From a checkpoint of a small transformer trained on Wikipedia: width 160, MLP 576 squared ReLU.
Each number is 500 + 40 x the weight over the matrix's rms, rounded and kept within 0 to 999. Layers, rows and columns count from 0. Numbers have three digits each.

# layer 2 MLP up, 576x160, rms 0.097, rows 163-206, columns 0-159
522489523519590478549457542479523451486520512546468549457500505531517448538494577474508556522490537496463408461504504487533513389433529425441551548552438452483477484521563468523465490499425512413420484466513470508546456510514467491506460458574520449554527465499538507465534442380566478521539505523469435472434547530446454543549468500465557458541463522480536555478539536571493445524484480505460522562419427459454514541545521523543508561412455524551457543507502595462596608526445535
505498499477446513462539522538483416528484532532579503476556541533460517532543507528491542573521561593506497476449602578529434527488467467516570473534585515559505487480509481548502447522457381444446499441575488484517464588523552494477415581539527461603507424521523508503465432478492502438486451440497416579469523465496493583494496447558521529553462508452562555525444561515442508511494496505493538431453467471477485540446538490555501483454531489438491398511526483447454486501456531
517478551517500615515530431493483517539463476518466492510521550526467455477500529453479597579481531528475484504510382500521518517524491482505556491542533417578412488473556547513502457496586470460504526522480538499467479510509395488583492536524575534453503503477432468515505482499516521515506486542461501504522547496478505533568471548446510509492512457442554421562425492500542491508486546499468420543475468496505428465489452466455410451502527479495482455540506487485551528475555515
446489573524502479508482455549502507458487483562505497440520463431515477491492453543547537478496581545531497427514558615488525472486601450513516420556497528435507514460426545507573458497581491431453597469429438486534468530480493586555501542460538475476419422501471513579502485501552530508440489488522438512550639415445514578500537433501474506563469515544531488473463502479540532496485590425425501558427440573476444510501587493506552436485502454437434505432460541538491479467502472
438566508530579555516483512481488432544446551493549525559514452543463490462502509535585501478482483463480511483520474436468435413506545532529585518528485432517541528503469534504476524511481533442499493404397494461456510505527475548557561574498535416415485469484487483520541451492477490442473500451482378508507576586510551588475509520529441552528527588470507469507508427459512406457411581499463518493502408458474582528494562479544450469480504495442581510506536504505483522531506508
478579539480564512488562436536420462535530518576504413470536569453518494417487485500472533531489552481512483446547587481521440457575534510463505553548476466534501539532444555489550500497421440473477497510511521455545594568423569532529489490546483500424506462441526535532524485438555527558466499481489458524530498508480442412488523512466529508517479520528517542480422511536542505482474446560417494497572525531503521504463543443595492606474452501507468577430548594507480441463515579
554438506561493561484484439624517459567539577565472485460544507511512529471475483482547553463488563467504456447498524482578509525467486470440522454536529522583482556459460427478537518529564472481416504432499559496460469527544482433504452500553474494572498488479512518532491532509452607506499487497533417556570513483524580597468527532442514465446509479501460505546537513549494381526434474534417452489557515477494536498505535511445517454505430523489509541545456526484515486502461459
458482486472483500457501480506547521425508488541567508528535544454526461442454428424518566589447521516605467499507431514535500518505508567548506470541508532514471396556529562498511461541450473498527546433499538495529500566526493506535452484500516415548492449488499458538493481533500486508441458471613447503491517479463525481454528492471449517517572504524496469471518494536525543463575504496420509529518428484516486516465522536463522426535502520510557484519534584479515586498485528
534444497541493483423548608548502465511512562473521460477523479570576425509465542592545546516490500532505498437430448476555526497492601532535580410596518419458388482500562476428477454431472466505488492475496470528538464514477482514502457407501540542526522522509561535460493546478468587441507477526420569516503465441417480499534534465451484536559457569473442566432512566487507543523492573453522488507525420513506554530524498497552487524447514499425431468544543489503430505517557476
493500509525508570484526447509468500497481563512492460511532555537449480553535531492470554504478490483471502471472465474540478474472549482547474527503526472465463517502506538519489512534462452468475513524543513518505528512520464461468490450568474500493499516422448547476504504491464531544528471500505507503489483459457528553429534482497507444452523484504536507511481522480543499531457480452478435473501512533514452503472498549505534480513528493501560465484455454465515569506479482
449444489509528455492522481486481456530429499511483540447487519517495483520576499552499623501526486537571492493575467509485487437454531538528529547511511456435481567491478490428548497513509526443438498497408484504448457510491455487518525501509546411499522413473475515526450443543487532521489472468421526492482484556501503529411468503539462511509496508550505500517392460525468530529537503439446545523501465472421496588556544525528535509548474495571515473576501487450563601519503413
524509443484483451387427483510553515507456524548527484534519493575563477449553498467465480444483623568517448500599481515524507526468504511521489446530571441470506480509409523560435514492535562423518445451442501457470519562519498443532473610536515475549515511484522460480490466503461486568485440498516473444502547466518533543439534558545481531533502541535499523502490555488545466509529559461451490495482487513497514535468473533501584519417526591474566479457513453445478528457449453
524551501423546486477473512454580461481533545487521518545520512436472526464506549437490532542512491499501434462479443486515498471475445427479514420556546508509447555498517526494485443476496530434523485508462582505512568527505497477457529566531466501587514480486505457551520447519491468499498538396463434520447473434555510578524524472504524562416513496445520482483518519509562472487514530563506463466453507456427507505473485452519534516493463561497476515582552524517549568484462539
467493434462509541504493516504522440434539582574536547533510501539495538542493492448474497497495525536513463445454501496540473403487565546472469450554511479500503523475511520492463509490514511458508426531466463501383486515449590461549441513528497396456548529541483477552456501511411534515543484480441449493528479476505498552511534520530592549517496499523562511481444505529562454587480547524464445490462525452471527539467536527545496559450530546462507536508565534513510454489437485
480471441463489451452466510498539500524480487495482561556529540625567528505556522517507561487539468527552528552505517529502489547480533505502455525531515472497459436472548490523482488513406502429515493450529393369485511511591521407463446482531542498530490416517481584489511539448565503544407509532460527518406498505493516481458495493494461518467486513485418471497470481484520491414486452512463488525526542423513586504493463532466480497546432431526433472497478465424586541488573561
493502489471466507500444434493467469518488433490509464468493465440518458551477504485508486454516451520581441485500561546502522471512443488551546507534509455536514506436528546497504608575480581462432453511508479521498513633493529561545525517606420532496516568400469495486535504440544467507437526478568453477395505580393492557485475531484506532520496531557483465463509483449509441566459486440421376516544463460449633430558543520464561499495547548557583523511422480543509495531540472
483435503518459533582441511485526507465461486502428572511561485573496524526450512568486487509529524535544432432531511480568457496559488482572487530533512440466496551507475556521472503487527511406465547474493509502492497544496464506479534618506459429456510523580493430560525431456471505503454541539505465563472578452448447497482503465489429534534492570499497488497439580507531493516491544475385472459484490543515553525484475537589495482486495477499577533471500444544572519539458529
480536537479527557518501473490507446499491510513441456470511467494545523483445548562515484588481519498465523468492465612514445485530526546500500506528583454552521538499434453516469503587546483475528491516483512496529452554445581487507451525528554493474486502496564474476599478443451537516449527437490429548460503490520508584459523472512575569506497477547456447460446530430480496468490560517515483493516505506537485513464436488507556526535461528494566400495542489455501520508488512
518536460526527489512559490516515498488439468501465512447557475513546505496447523514442519488488505504544490473496478513514463517522523441546492537518482504612538502476490556441525490514487480468526490476554535444478544535528495494436530483459516500470485585507446532521535478504516565550519472517459498475515444470484463504504468498544523541502532551486501549526533536492521535504473520528438520521514510483471500493522577502411456522482440474466493538481514490463553477486503526
498439485411506473468477447536474533471563508536529532450470462521557473545535530478454569497465461502556434467553537573611498524515480420487462500533563470485456548537459503508444540503466520486504461500494450553425529530486524479554480513515480470488494552518463477490415539458483478505464480537479544500507440521469446544517523536543483501452542543548509545454479482444476497478542446549455524446484535431497454500429450546456465527564509490547501562574544480503521449536523522
509460505444548487536523462491459487502554488478528480504521490491519485495519487525509466489516524495508476508528447515550503490511455517440539432510486501478514488494576493430511525539534441457525543526516518455450537536471478496501479522527540460493518510460552572514389543501466557529467525459498487515475479549430504523468460468535454478499512558493511522522523441533452528473490456498463502487468494496526511462571536486482526558436489474526536507512488513510466510486491516
451516522465469456471491464500571540555424557466500528442562521535519443500515547503470564488489580581500418508579501572507504508459524522471545508523520428549495511461503493475505463494471459453514550454457459541501507572504407529608487461532470517523474491489489526507488439515491577534425472511511454475413477437511468618533525444495539493565532501436453512464535512494475436405560547539499542519602536496530518560419526502518499480496549549472549519539480510499506457428481520
504558463573460503462519510563572420458459452439394483450465446424589481499512481497547547554514482486525411474551444470513475482477480421461499457524489538518510407526480433529514557481470503406434522508547576432487471536462495512478493459515468509507517457506473483537467434465518551571490449423483490527526418537504540530393519503417433499485523471476512487587471469473483491506475548370383507467499423450466556564476531474533526448524499469501584503540520445519577465429533451
433534548543511503506469488442447494430494556496491470546519571467444519496516531502484503446567491408476518528517481518548559529464509515525535545564459575548553510523475531521472516552464519466464520417494469513552558658498514448522516523482528471494501494513511512447516515465452576494475505496518517485437463423449526444512474457473474516440512507443590491566490530512504483457458481498460429495460538412472542547537507507475577529486537476547558477472525507480534505497527459
466494544423573485443451460486477502506508480484590420502575479498511420567545573548461560506491509497534470509477538517486458486486552486437500464538481493419491482482568504450490572499455518441461468429483583497505552551524441477468418430564475475492477478480512534489559459436535455468549466545465496520504536404521493514516455499431549533484512438575519463469513504468444419551439483446481516446589477445483506453551449478517467563524448480467512435499584553508575519464490440
504557473506480455431526461447505480454488479529474573467424494517467506500483479487536566574466490457527532463491493541517544519507571493490579495546408471564481471469510526529515545565455479465397549459571507524401448537520579473503512491445463506423541549519510538475447516428512521573499498418508498440465540476496570472406469488502488495471466581517567487435455464480527472480486448537486443583601515478516525486534581480626529483522528511474494499542477542506515466521545536
489477546501527497528477495506506570483446475552499469487518539494488492478495496416424554494498536460492493564540530538485418472403468440451495475532471457512520568520428538471528501554558489482492445408452533509510454580434532511494485566487517481469523512486460568540497531474516536581557547474483516536495524490564527549529462471526522465560445535483514480463518504441500505516583487477458474535499517450547506536575472506531505457491478461533456544508561504571498545537480486
486539510494596579398442487516535502564532462521510447478514475473513526435483447441539484417487585536519430464511435431494507440522539548448440506530566459491536480517482536468437610598494513440488418528504582453432511586431542495505415559439454538453460487496502486492473495513458520542500458481481446470537471571451464520520527456539435538520539493582471449457565494503532488553442521464453448516521500496394507461514483489512444508525573457450505463516441486596558540483494475
472526538537491543520523477477473473467419460524461521554525521471461452508578520482530499494489494496458419500586475521485485536508579466525562521518480502492442512453466444453493500495455507474479510512479471528490526510505531533490496438541561448537504474517526508498470529533500489486523490469552526466521531547495473519506566506547556515474520523494477527470500539576511501475445525532484446473514499457474462496460519543452456516538488494480477509476457493498503520438478557
436537521410500490499472466508473468448539573504430519422590518436598424536529492493499523470524470427540451490491512529518517438551544465472541510545467487413473552511550542521504558524498556471465530512536443490551481511529519487426472472464474480528484407524547459415483510407484542506491504560415486492529508516494498612481523475528478541433528577472464466401537478438522479553473541524448492530520520510500495502500494499564473562464478476422463500539432548518536533556437474
489508468478475479554570536510409458445470597466440459532463449511463497502519490515544487484530540464543530500518451571460447445513558509539523486528466497589508478444516524510385550566496504472491539420467524486503502526417537540494510467489455504462424393433454462530438490510487587566465472534484483554433517544457524476415534450428479493527491504465475496460483538545499433610474469443476497500492461535434536528581541500530497505435495500455503481515474428568471535468569472
491534444511533466488477465514542486427519557512538518476495509518495512540496498491552501488493534543536514515602453588526437528457547475543430536545531456573429409496478516462431463591402476459450511501541446463500572630431524556569456512451511432506480567488474479461495478512492509573454472509573431477470469526506554518534469446484499465584462523459541515504482566559559541508507525438436422476498512491522469523513510479473499467388530531492541501494548510495513511467512466
485541484496485531469493519490526483531532519491455525520511517469551523498524509498527499550531476518522455519544495488501504533430456483544552506504479539530498512499504530501501525552548520461508510444493480544557499504497448488558438527504512490476516448498486537557495517488467485543481482533490509504492482535485565500574499524529464508487450489485522497479522491501511506477438479520489446433541412496512540456518535518478478546500456537475485456480532519499526504515475465
469531498471534516455550411573489464486489446512468531435518503530535494557459564525491529515520511502516404411482493455459485504533507462509507461534532526489485485574528608514473495459538446434463529554451454506446537545509505460498535557518467449423542419589490471463509444472469437477471536526492454469572510517432446610439498540550451559592489477532530475536490530457456536526414530414439453433478435496463610600467472535566472571441478467465554498523484457556497416567630522
433538475481457427524473484555518541542529529534540500482559552459554480493543463430510545539470516452529477489574529460564383491522519556484573447530506507443481515431503509490558466430496456467486457480477535536533423552489512549505564529539446514483522465485554476454555475520449526469506467495477502581528430575482428536462514525533484459531527513461491451486495490481482430505486433507493476505505409533525542421480536559497451544510427483520511471455550458515528480558545533
446451470477465538440481498557469535538464532468459466526508495505468499527476447546461511489519470479543510542484478470591537525462540476452519480516500488470479487487481512576539515552489503452473494466484450527537422521451490517478481548543484505492535426472548555506477554524521506475491559509549481487519489490504515527439543495504443557506521550502547473533511505514500487494464503521504484485516495481532482465487490518537434506460544526471517527519500587566537502515534494
470425403539539491500542507545501535552492575530507436528489434512515515546513456502497528540453471574506492504490488458475459560530529499516536502510532491548543472538432503504488531483475525487491540529520485453517494548529497454503480513463408517518490456490490518470491454488484493498522551494562485500443473486549498482499478494500516483454467503480519501481489489460496514552489498474474463515503451502518469530552496481498510498532487523508532514508482530516535525515586524
510523533548524423509416503466510478501505519538478541477564524474416466500593453542552528497484568520558414474518498500571480465464470482451516475538514505490435453545477522575449489535451498460439546467475533443462455549488507478506544576488432493531522479561386532499507499500500516518469465458491460488484519503455512462467451458514499490542502453457483479494447524549551482586505478484479438494470439553449512465457481450549566518516584544554528538593542554492504463530402521
471524450481479500496537526509489480430475450555433463434517545462529485559491489440518491525550548535460475486510515497568468425501556458434485512527574471532484493508444529432413493580383568472560479465497554451433486554505445509567497483426444432521472562505506492511508549472491483570426447457536460475456548490516479517542505433513533504452507492519449442502556466480490539554492445442487517472538449546396492502464508528483453464441548524549536483516457495524528536504521441
471537429597504452476472488550447457457495542564556542547446516526529543487513498498514495504455461484496529472515498566454501502502573532527501498521517444507459506511475517497463447483467483456455505480471471501459570521420513523463480515460562464493522470501485517555542528453586525515501460553528477560471481543546541538448493529480529451527429543465535458547454580590507508460509454478458506555494435432517493432491536507500428514483533504512532479548504541461507550550564498
523494511465470518492482572517543406484457499561450562524455530518506454482549530553482482491533564395526518398539519503513516531516496536432481561556469464481425393506508506559469495533516497444514501424435551449402509589445465475552480564487443532457462462495507487533517461523574481550499434490546504524443498518507533520380499493534512486627580573527451533523550471456485504535477480464421459579517463488457567487496508552463548471472403546496476494451446393486493439452592423
472472440527472541542507520528555428544470473523458491436496462481534523529554520442524545511500517497563474399499518507510460502545462518449511495530535456587426454552578497592515515436565488476481551527471449508524562540441513489528553547504482484490551509526436538528446467410477536498476493465497499472530482579448474446486500562406398519542539511537424539431506473557498460475524551524458461569518478457513500529494494468543466452494480488531486425490525550480558549553513486
444441489549564486502462522533472478514438537556480493459551468424469505506496542501467515484456480551564514516456527530541503418483555418512496589557468476539416468513514519500449435574479537475495548456555528473447557595509506537525482494487548434502464402442460540462457473468501497526467527482546495464468453519444540465547456463456462487569537527427514479432522513554460552482542444495359480516608537482439429461480556467511497473469500544595508491531479455548560490421476503
570447511459498495523502445491480436542449484494472522455470496516515508552501509472490557454458474556486540516541505513508447505475517502499519436527467446463523491461500534484467515445441514483526467549463566485479512555462499516440492500551530500448507482473544529471535516513539468475474544421519468523460548468440510539517484456519500460504492498521534442522492528527475508458494483508479528533493576472504478499532511507563503514547523451490527541539488476487494501465488518
# layer 2 MLP down (transposed), 576x160, rms 0.0994, rows 163-206, columns 0-159
466544497562440431476453504427528441464491487463556464448552526576568492610577533490501461505501527402486514537528443449386510541471407512479496509399495515470532580489521394464528493488427507482459474500542534552527556419524568586498512449507470450551493457512512493505556564516502512464464497542478501474466568542488568562568440424465503511572426485607447537547535558575503480488568456507547567519543526523522487485568508512513546495483513574538495562467500505495449481450509517
569476473515486529500517520504414477573561474503469442468494545594504495534528446550502552484494533515476552413570515442490434583637448518549504514357509460535463412471471535489503493555538443440538549470519509516490539504523478560564493447457500581466483555499533481510448501493563484538535450504476547493481500448520491499525513540502492509476496536497550440513448524538499423502569513486532532475542551483547393519487510493458460396524452467500552528529479557562467484498461498
559507558455466498500482556520522477571502491451492493539506494563455503466472589501469518496509529502425509500515394486520439557525405479549527469402507485559454469500491508526564481535460441521500544404432490566513491458524496549547556491519494468521541460438487531458503437473504456458483507504441535454496555552570540500467547496490500499551505489509468524532513501478503519533527473526570485507555558458473507451442526540467516517498548564540521494532534567511480589505507473
491497545503538500504508540565525559507598470491523548523573515522526498370461486470445414471461512446518495516459512495523492494566447584550441530533495473569493567502630498495570581554459539477561463497475521492535499469487530571551544486505445532476552443481515475425471477480494493481453511513502503500467504456413445519421593488576538525508602513547421526508558485528520489430485472499539450501469497545531544484534444470407500492451443446478421561496447496538433586454594407
495473386481485507511514461506516473470445595516438487471503482478520527522563494483453594478545526508505511552471528548550590576434483515481515551424519508470500473517556510563499496461524505523510435503490564534438390469526463532406445515428477467467483538495550505451499505469433457556551586523592526477479534482453487459497478536464477449519508530472474549551494504513533575514487578516486550541498547525529507553551492521510561564563453557463529456487553502505540584629513541
512471553558517515505513600557464480549490542545562533499502586532411481483426508529449500468477509460496551498412503516501568588530484507369492485550502537556479405512501553516499432563530471530497537453558471550480499451523519493516573481493519520484475472547528446516464443480506449435505400502526478500434517501496546484512437517580487489538547526506524487525511525482491515453501599462569538456460535551544381476513557526546488536528460538425524485482581496511480464446456571
589486516578501528473534550530554468472606496475461526448542496471461523456457557556537516447543472455438465469582556491505579431423514514455424511596413582557498525476460471541535510446458449533564548509476515508507500533500527462502459410500485538490477523549418537566480493476474506451533458461500452497490461498442510492487505564418480438527478455582486476558573490564499449482547535441490522519539533551561514511521508469505501548497452433499482523470529469485488443479447485
513530512526442472560445519460447522506556460528434526538483523455535515489517478472513468454532521506523513521572517477469537502461516557490435501467482567510539470502482473444493502488501465462576483650436549496535523476492526518539418499519521483512533505471503535416369455551522468531537516464480530495505535488556513525523531443475456497462510391550459535538543476541486521417471494468500513463464506443546453540500534436597515467480440501492533581520482459510497470545440468
536530555479398500525501509494443562443511527553445511416542461528588522471461488553482525514532517457518477483530500487544462506515530530445521499569529527506524515466545581460537484491473483629515528565587460537516486439458446550551484390546479508584475488430465549468482501417444498556514540497509474467489411442544498586598481516474519503519520523520494494522557499524608449467527456477477545444555481544461506502539496530518388585568545488491545540564477490482497412503507492
474479542517521507516518484501532590522489526484509499554452479554447493468450501499595510558419480477513506471496491547500489522490458486538557522432523500494511468550459470519512540479514509486519441477512516443501433429496495522510528469514450475526496501555553501461474498486544476513544535501472469507576466495513495485485486494537451495542533528517478490546508555508534547580569526451581444524493528550439477518528542529511557464527504473504525519526504486474536484491494472
531510566464399563519517477498517522585479478544500463440435490482571543485510444450489533507473591458456465511506559468527490509518568517552517497461531510481553519554514490488523530454495544519540469428441513499445495542500505506469527546458541491504488490542500483557540554442444473602564447442497478477530440531486462535520481494530472456394574519480533518562548532473486482518524542461562547561480491479509481496594411514494517518529453470469455525417419459443529511565485456
552525435483475472460499493514464542507471523516443492544505562460523457430551539536501487365518500506476538486531458501496539515555420505516526492395488442541567463557544530463499429523489529529430487556593532539527516458470459528446559488415464556496440480489514549467457547460502465498460446502552502507551491452482401454522560515488469455529494521485450457527487572495476590471457420491508508572501480470500464464531498488449462496488515514448515453488413571477475549534437503
506551480508506460481470514434465451509442416499447536514482566555473546467481502458519476516505474595577542496562506520476440501445468501460482566363510482522418579465450507597454504500487526485490525434525547498444522458494483546527419529453547503453503481590508512505490510568532466524469508472391517472461511470539454477533559534500527474518461457503512512511543558523436428549484469491474502537489537500501430524481562538460528509475445451497521515520588580481534484517540474
533517501466503526503469556488486485494491512514527495567525470459580516476489460434473528470528502579467537450515463504461532449490494479514469493422550437567480497425461500526537517459579508503415551518484516529422480400576515537493492458498524488498471595491499454503395452504530494511446468470491503468442414561433426463507495539509492462452517472480514509544473523494487420557444523478441510543455547498515513482545563538474495558495523528508468572536494422570447466536480576
457514497462556534442537486428516517485527425547488487576476490466486403471484560446499568475532569517513443486566512508509450485560511562486544495583473525554524486446396510443495503403491491510502452467415499488458480562453489480465518537450481503498531527455511445532500526491472490499452598496446492496560493521538512502584484435461515474551434576511472532492502441492550432472530539535501545434512626483513582507458487516498515476533494562501471560567482423517494467469533424
465500527498536451441481486486605566550511545448517431496442523482460551521595504532498491509583520448441453508488423545499449433506466509467529541512528503481519501507468451458529501523485519449574472500567513543505467492535509578510515443415432584491505554566478454494527514581497452507539501508530511510475528624529492493556586488504516628503511471444508512443494488443497513517532494482499528556429370441493534503507480484525585418498524580508517471483567465451524578591580594
474522565468478437420459520442485500624560505524446484432479496528487495518541542465493517500486500489501505556600492496528477524502539502508559568380472495509482480467538558520539531465484550457582472587454544498474546454518440487490552410474561503532458507515480471518466527564574496549483485506483556423464523508547479474543499539563540474441463521554498510554470460445548477503531458523577588554520531450598461550532457486538467511494443462459499520655458558455513479516487494
510486544467494487523473512564497453487483551544441469490545518482513590469425504520474503505425535489444485528497477523478501526478461523468501562403540527509521544472453421514491446504546495556479503549475519526482516513447513472559448500544545546465562449441534545499521459528497491570513455483496508447472468476547577465493552477526593498425461486521504464464563466455464523472500512502593499496478505545529476466496550433466494464509495508480483477531539539471446492490485474
511481494505473490456556526554554493511495417558494450501504496480488462515481531508518501567429530517520542444477511526478510515498480557420515550433542503479512481531470438491480447488434535497490499482450446468521491454478518481502506494424471476533515488600539442548502521531514511471526561488526559412490531522502490485464494463490492485487534536467517511535496543472456521533528528467506533515451565523520498508477519534535471495438538557518459447529461510480537424453546465
481481485483543437437568512537463481513478489532532508528457494511520458522453490440513474542537521436516515518494531484467573544476503558604443513440506499513510472446517472494452493490466596565513455592488509493490509458476506480584524575462494542582559488481470509506564565514489424512543522493488454458543501535465477435509471462576471492475508480462537562499498450435444490565549512473391546487417468466618487547570509479473505495460567502542471536510491519474482539496509463
504510509492429520449501478496558543521526497522487486527546469508480463479477528494551487464474507502498501499489492540509543473516537522476516497426548463499491453517488476539515442479508541491475454471437547436530459448488557485515538493456425446489451494530563507471503516556540541497518511517405543539482422505451522449507487542449496449557491550482527527497557528499539503504535439474502473479502443492530523497544501559515536528526523523467502492529506525521442520470521417
436460492505496465490491505512531512499501481506509574479517451514537485499516488496476442556479506545466453533568441517536534546487533563462515510379447515536523504537473383517523537409463529509589562495550522532454464505448555542526489460444549451407435437509531478462491458407497525476536422487483535519455545433482524452492588494511436548484465543506476499419545481466516409480575489528547543533506507501588539536538443541500522480499499489452467482518479499518519519515506502
465529522439503499516418535456494475592484499354497463506565531477468493466508466496517517494495414542435550473562499506524424484471436422464528509443529514489616531521468486520485520492477527562508439538480541528401464501488402566527491501509504530443547427520512427431520559487433462507523493512472527478411520528429472562410539531460531479461433507516500548489611461412537457459475459464510464488526536474494558599564514443527539500501490485497387492445528516498566476455502534
546437543512502477482451468488556478447478543519470522539526474458463512409484546532539474473472468495502507566516467559517520508507446544495486534456503532537480504458458545567488466523514621584477460533554565456567488516464517472425543461507555492478510465566550498504478491536538511518496539504455530522480473411454489500581547451493502602500501519534542500586447486413528564587505528549553413515427556458461462599475583476479560530543464439488481513482553500489537534491495455
516545522545562495405506455486422530454510572447483547555453510441623523486545537517507490407551539477441538472554488474541489517453501487512529496479530514464522517455503431508505473504495488537510505439449557566533500404549530514474504416470560501519488479550585554514435491514461519465488479479524518474512516465522535509559508495532524483431516525580513546474500452562433459512481543504421497510538508537513498475523470497604477535495514482456458586550511564490478517559475438
543538493508509558467491499509516543543413554552546507436484492533551521495506476565525543479554490553497484473502466514562471538522464458543502503330510504506468472533524453571483510499410533642521510515553491550531574495508452518523460500502505532458555508485567524409511480544503509487474492437500500575470500512515522554449478460487474449514468469410511438504507591498482508542518517528647469473515523528494462531491511522438516481528534559456466492506511502509462487573530541
507480488558490493543545468497524496482570474553456563479507525517484530419459434475496510519484535520428497505463476528512522509548472559513536530418459399541433505462469442566444474520498519499494437447472473573503481508488493464549517478462524535478482485544506454427516442439499497600557519578427491461516497523554515492506508520461428481526458525506468448491477488472493525503497522512490517505465530514553489508493505558507528508452454467573545547460515496469540429519601502
551539501434490607559555545470469508545500509554489426534518531554453453563516496478448531548558403538471499509559415510495429431502458498524525455415468461519581509474490471598522463458502535456586516480479538396449536538530544559544517529427479483456533491519539566550513525567469497520518435504441530441494557439480510514501481538478515519482434430521452493522527564542485519522541476543559480485460471521581510511524468530481391444505490502512575561494511422495452448520531465
521517530475515520498530460444544519466528458564515507526546506468555473501482527519587508484461481486490480498582506588451508510514479551501571496422526548478433520547496441478512502556466529489480521478443468478487458451518494504539503455474469481559445486525540566470449543568478581526478526536447529500470474459492547516474525500482525463522466544491502521472535534491518481527545522477550445492494470474486573511536494512508541533520505464522487473548469485486511460506493469
460547447509466495525471455498521478486501494478484578430547486556504514517521546489555499495469522525423551537507525486383412579543493459520475523486432456471508498544545488529500461543552537514513515558482416519531475460503485504480475477549503511562458513541415438442454505565493522474535457507523517539448457448482542534523415563545536536472511534492487442535469609502493450609489473549508548455509501540509550488523486435462586574481410502467437480475493554532476490490452480
484484470538452552464515480442490451445511529485565452484432475526479553471553440514452524542452526494452524573564484436470587519463449491525456514404504532512554517514564463535471530527501541570460523466484537461494536519496514489520534509490456448568484428429552514509556485474568543558470484563548501484526530565499505489430545427466536507493529502481512530572444545454460470509560542427448486497497435530493449470510535465480510543505500548477485503474471408540431491532549576
457525464502475506498495487500497505492514517475468373525498445438530445519444496474544497530465543465514545449443438494448508479492459469533489461428503570498507478514546406504457548586424475539524515572562469447504517587452507555481458485458480453496482489473522491466490524539479575452445482513406523473516433566492566537538528423457584418574436438534489474526449527563487480482593452568449559445483507496508520528556516547500493409481464477446474441469444523429473526506516500
545519485502541487516494518497481559487443466507513485533514459517504465556456531517536482485435481472532480511446512570505511435533484486465511496420524522484443529537484507570563500445458453411505471497449487465491499465536533516505517437482495539540467503581537544533454487493489493484501532490450546530557509505472499488443517512493475471458531530522480475531486556493527498501544512491467511510496515505490478483526528544555533493565501560510528499544512476477570443477496464
397516471460525553484443534483555587511569421536443592458551516457619469528544565557483507453409451507524564455490470463463504499506493419482463431469485447468471503509546437502534531491506534499526506497498576469462443479528476479480499559445545505477480510517529506533578557566536450467496519476458437487609436524497433547501499504424396554567520492565463504498500485452512474535472465494543481522414496493457555443501530470516536542506517502423455615456390544481505435491509539
420487490505477430520477504532503516526523523557460560540488476421509545515568458505470469545539478466386529493537472513502466498527410519518528480394483515460472554479508483540489527483525469544535524480514496518586381461463493563405471565441485501523537458466531506478548507540498480481535467507507536564487462527465439437528540483493513422482506455487511513562491562530501532491553482518504480565530487628519485447494541611496524470541496476509510487439653486502558495525475501
517548525491495512507450525469542505516495521462503487505517493569478538480457485428509417510449479492577486512522440518438501544500505559461543492452471579494526507533499493512516475463571464484555477477454463542511511511508568496588509474479470458567458533552531519489483488456476564505483430475473505474545460504450534555459477508487533407534484468540485493516503484505489528490466527499501562560502547521457490494537527484483519508526532553560518418510543523486575462511524431
476525443483475512567492462490556511511513526493465525512559493575476463467484520528560573519418487504530535474549452562494547465544501535520480549400496525487518518531482510446518486505528489534527454498476504522548448519479526573520479480546520510558466481505567527522463488452464497480493492514438501498470474552453477485515487524486434466476448508505502491458463500490502570536537500483554500498483477499459498470513518533548559474474559476446477461487533528484556492463478474
471494495484492529490531507516483521548551517539450445473492510500446511444395566525487550490432459507458483530428497484486558520475504556499462540441411478481452475436401485450585493566484530578522568531510468503578459501555460489519539559559572504479445500497521435508484412471550491477484565461521456547478481505557446437483479532470509441498414523491449502484545520502498466459478522488557442504563539463495520517528447494483519470542484450528509436456492491532471505480550448
519468507512520534440431560485515534443460487475439507499585450524505563587525450497503466496546542494480493513447559500494537459518567485450515490504518517451560491503482482436384495551520487611524463501545481487387474472494530429512546501522536458431606527472532481510460532495515511522512443543489510493512506502552500508504501522534519499417501458566466478547544487493443501601562551476602504434601525594479456488498539516522498464460565508505490523464457457450545528525519483
458471437465446474461505529460542466473479524480443519638455548525554471438455460500429548399497501545463506515517497513529518522472413572556522472374496543462503520463479475466545413481447529429461490502501518448463518487490499501477488492444532433512523465498559468563498521512439488499511479495541524519484576469539513492558498492530506518500444519468533481539487523563540555460508507524533536526524502531525452507491525523496481488441457516547461464506495471502470547509475504
534543544533488443445473451506489496464458463425430539518494542498549468453557524562525468528534419579473444465545405511472587455495556526505427475460508520491614472505530468518454425516507437520552510547548527465509457477549409551429459546440496463524541523532432528419435501535437462440533542581441498465496544491407435495504512480467533529606520487544459459544452547494555548458515463570463504560568457506509513514515577513460598499455475492566486485448522605547460515502501509
488490497481514493503497442468456485499503518558496482465497503554474472561500500509566450501483506527531409478458435477513549546570436502526550492473491550518468476576460502542490429460586541493541522539451506529524504515532584549466548457511455506468481545448504481555560488465532489371536550537530539482487429552452526488503490495477563520438530446513504428475497457512478496497478489512467441566481492456487498486449415428546459470525467498526582529456503528421367450549445448
540551447488460563554546503509462537511526482494489486513530492433472581584489523411488498488517617514515495574531425413417512565479444555553551444399488517469528496479501560532556345444499548559490579561465522473514474481505479446512504482447555511522429529467461582450516488470542529538500455451518541483483471403498548517479553479505496510467504538573492510502534518432493483481446518450496564478516467567581502464464573545432516472453513525519458537439539450512463556544555574
525524507424519543492545470512572492459506552533475498511478473497448518482490510480554486507385526468509512478481481456442478545568468509471521561426533524538411436538469494496554441431471523552494500488471520461501514553514484507489468530497473524511463506514509518531571492549517439475493516510499506491465555480482518565500542496466519495524534485518495474489462566525461561542525449460554495554534510510476496498487482514517483513518510452484486524529521516410542429542450472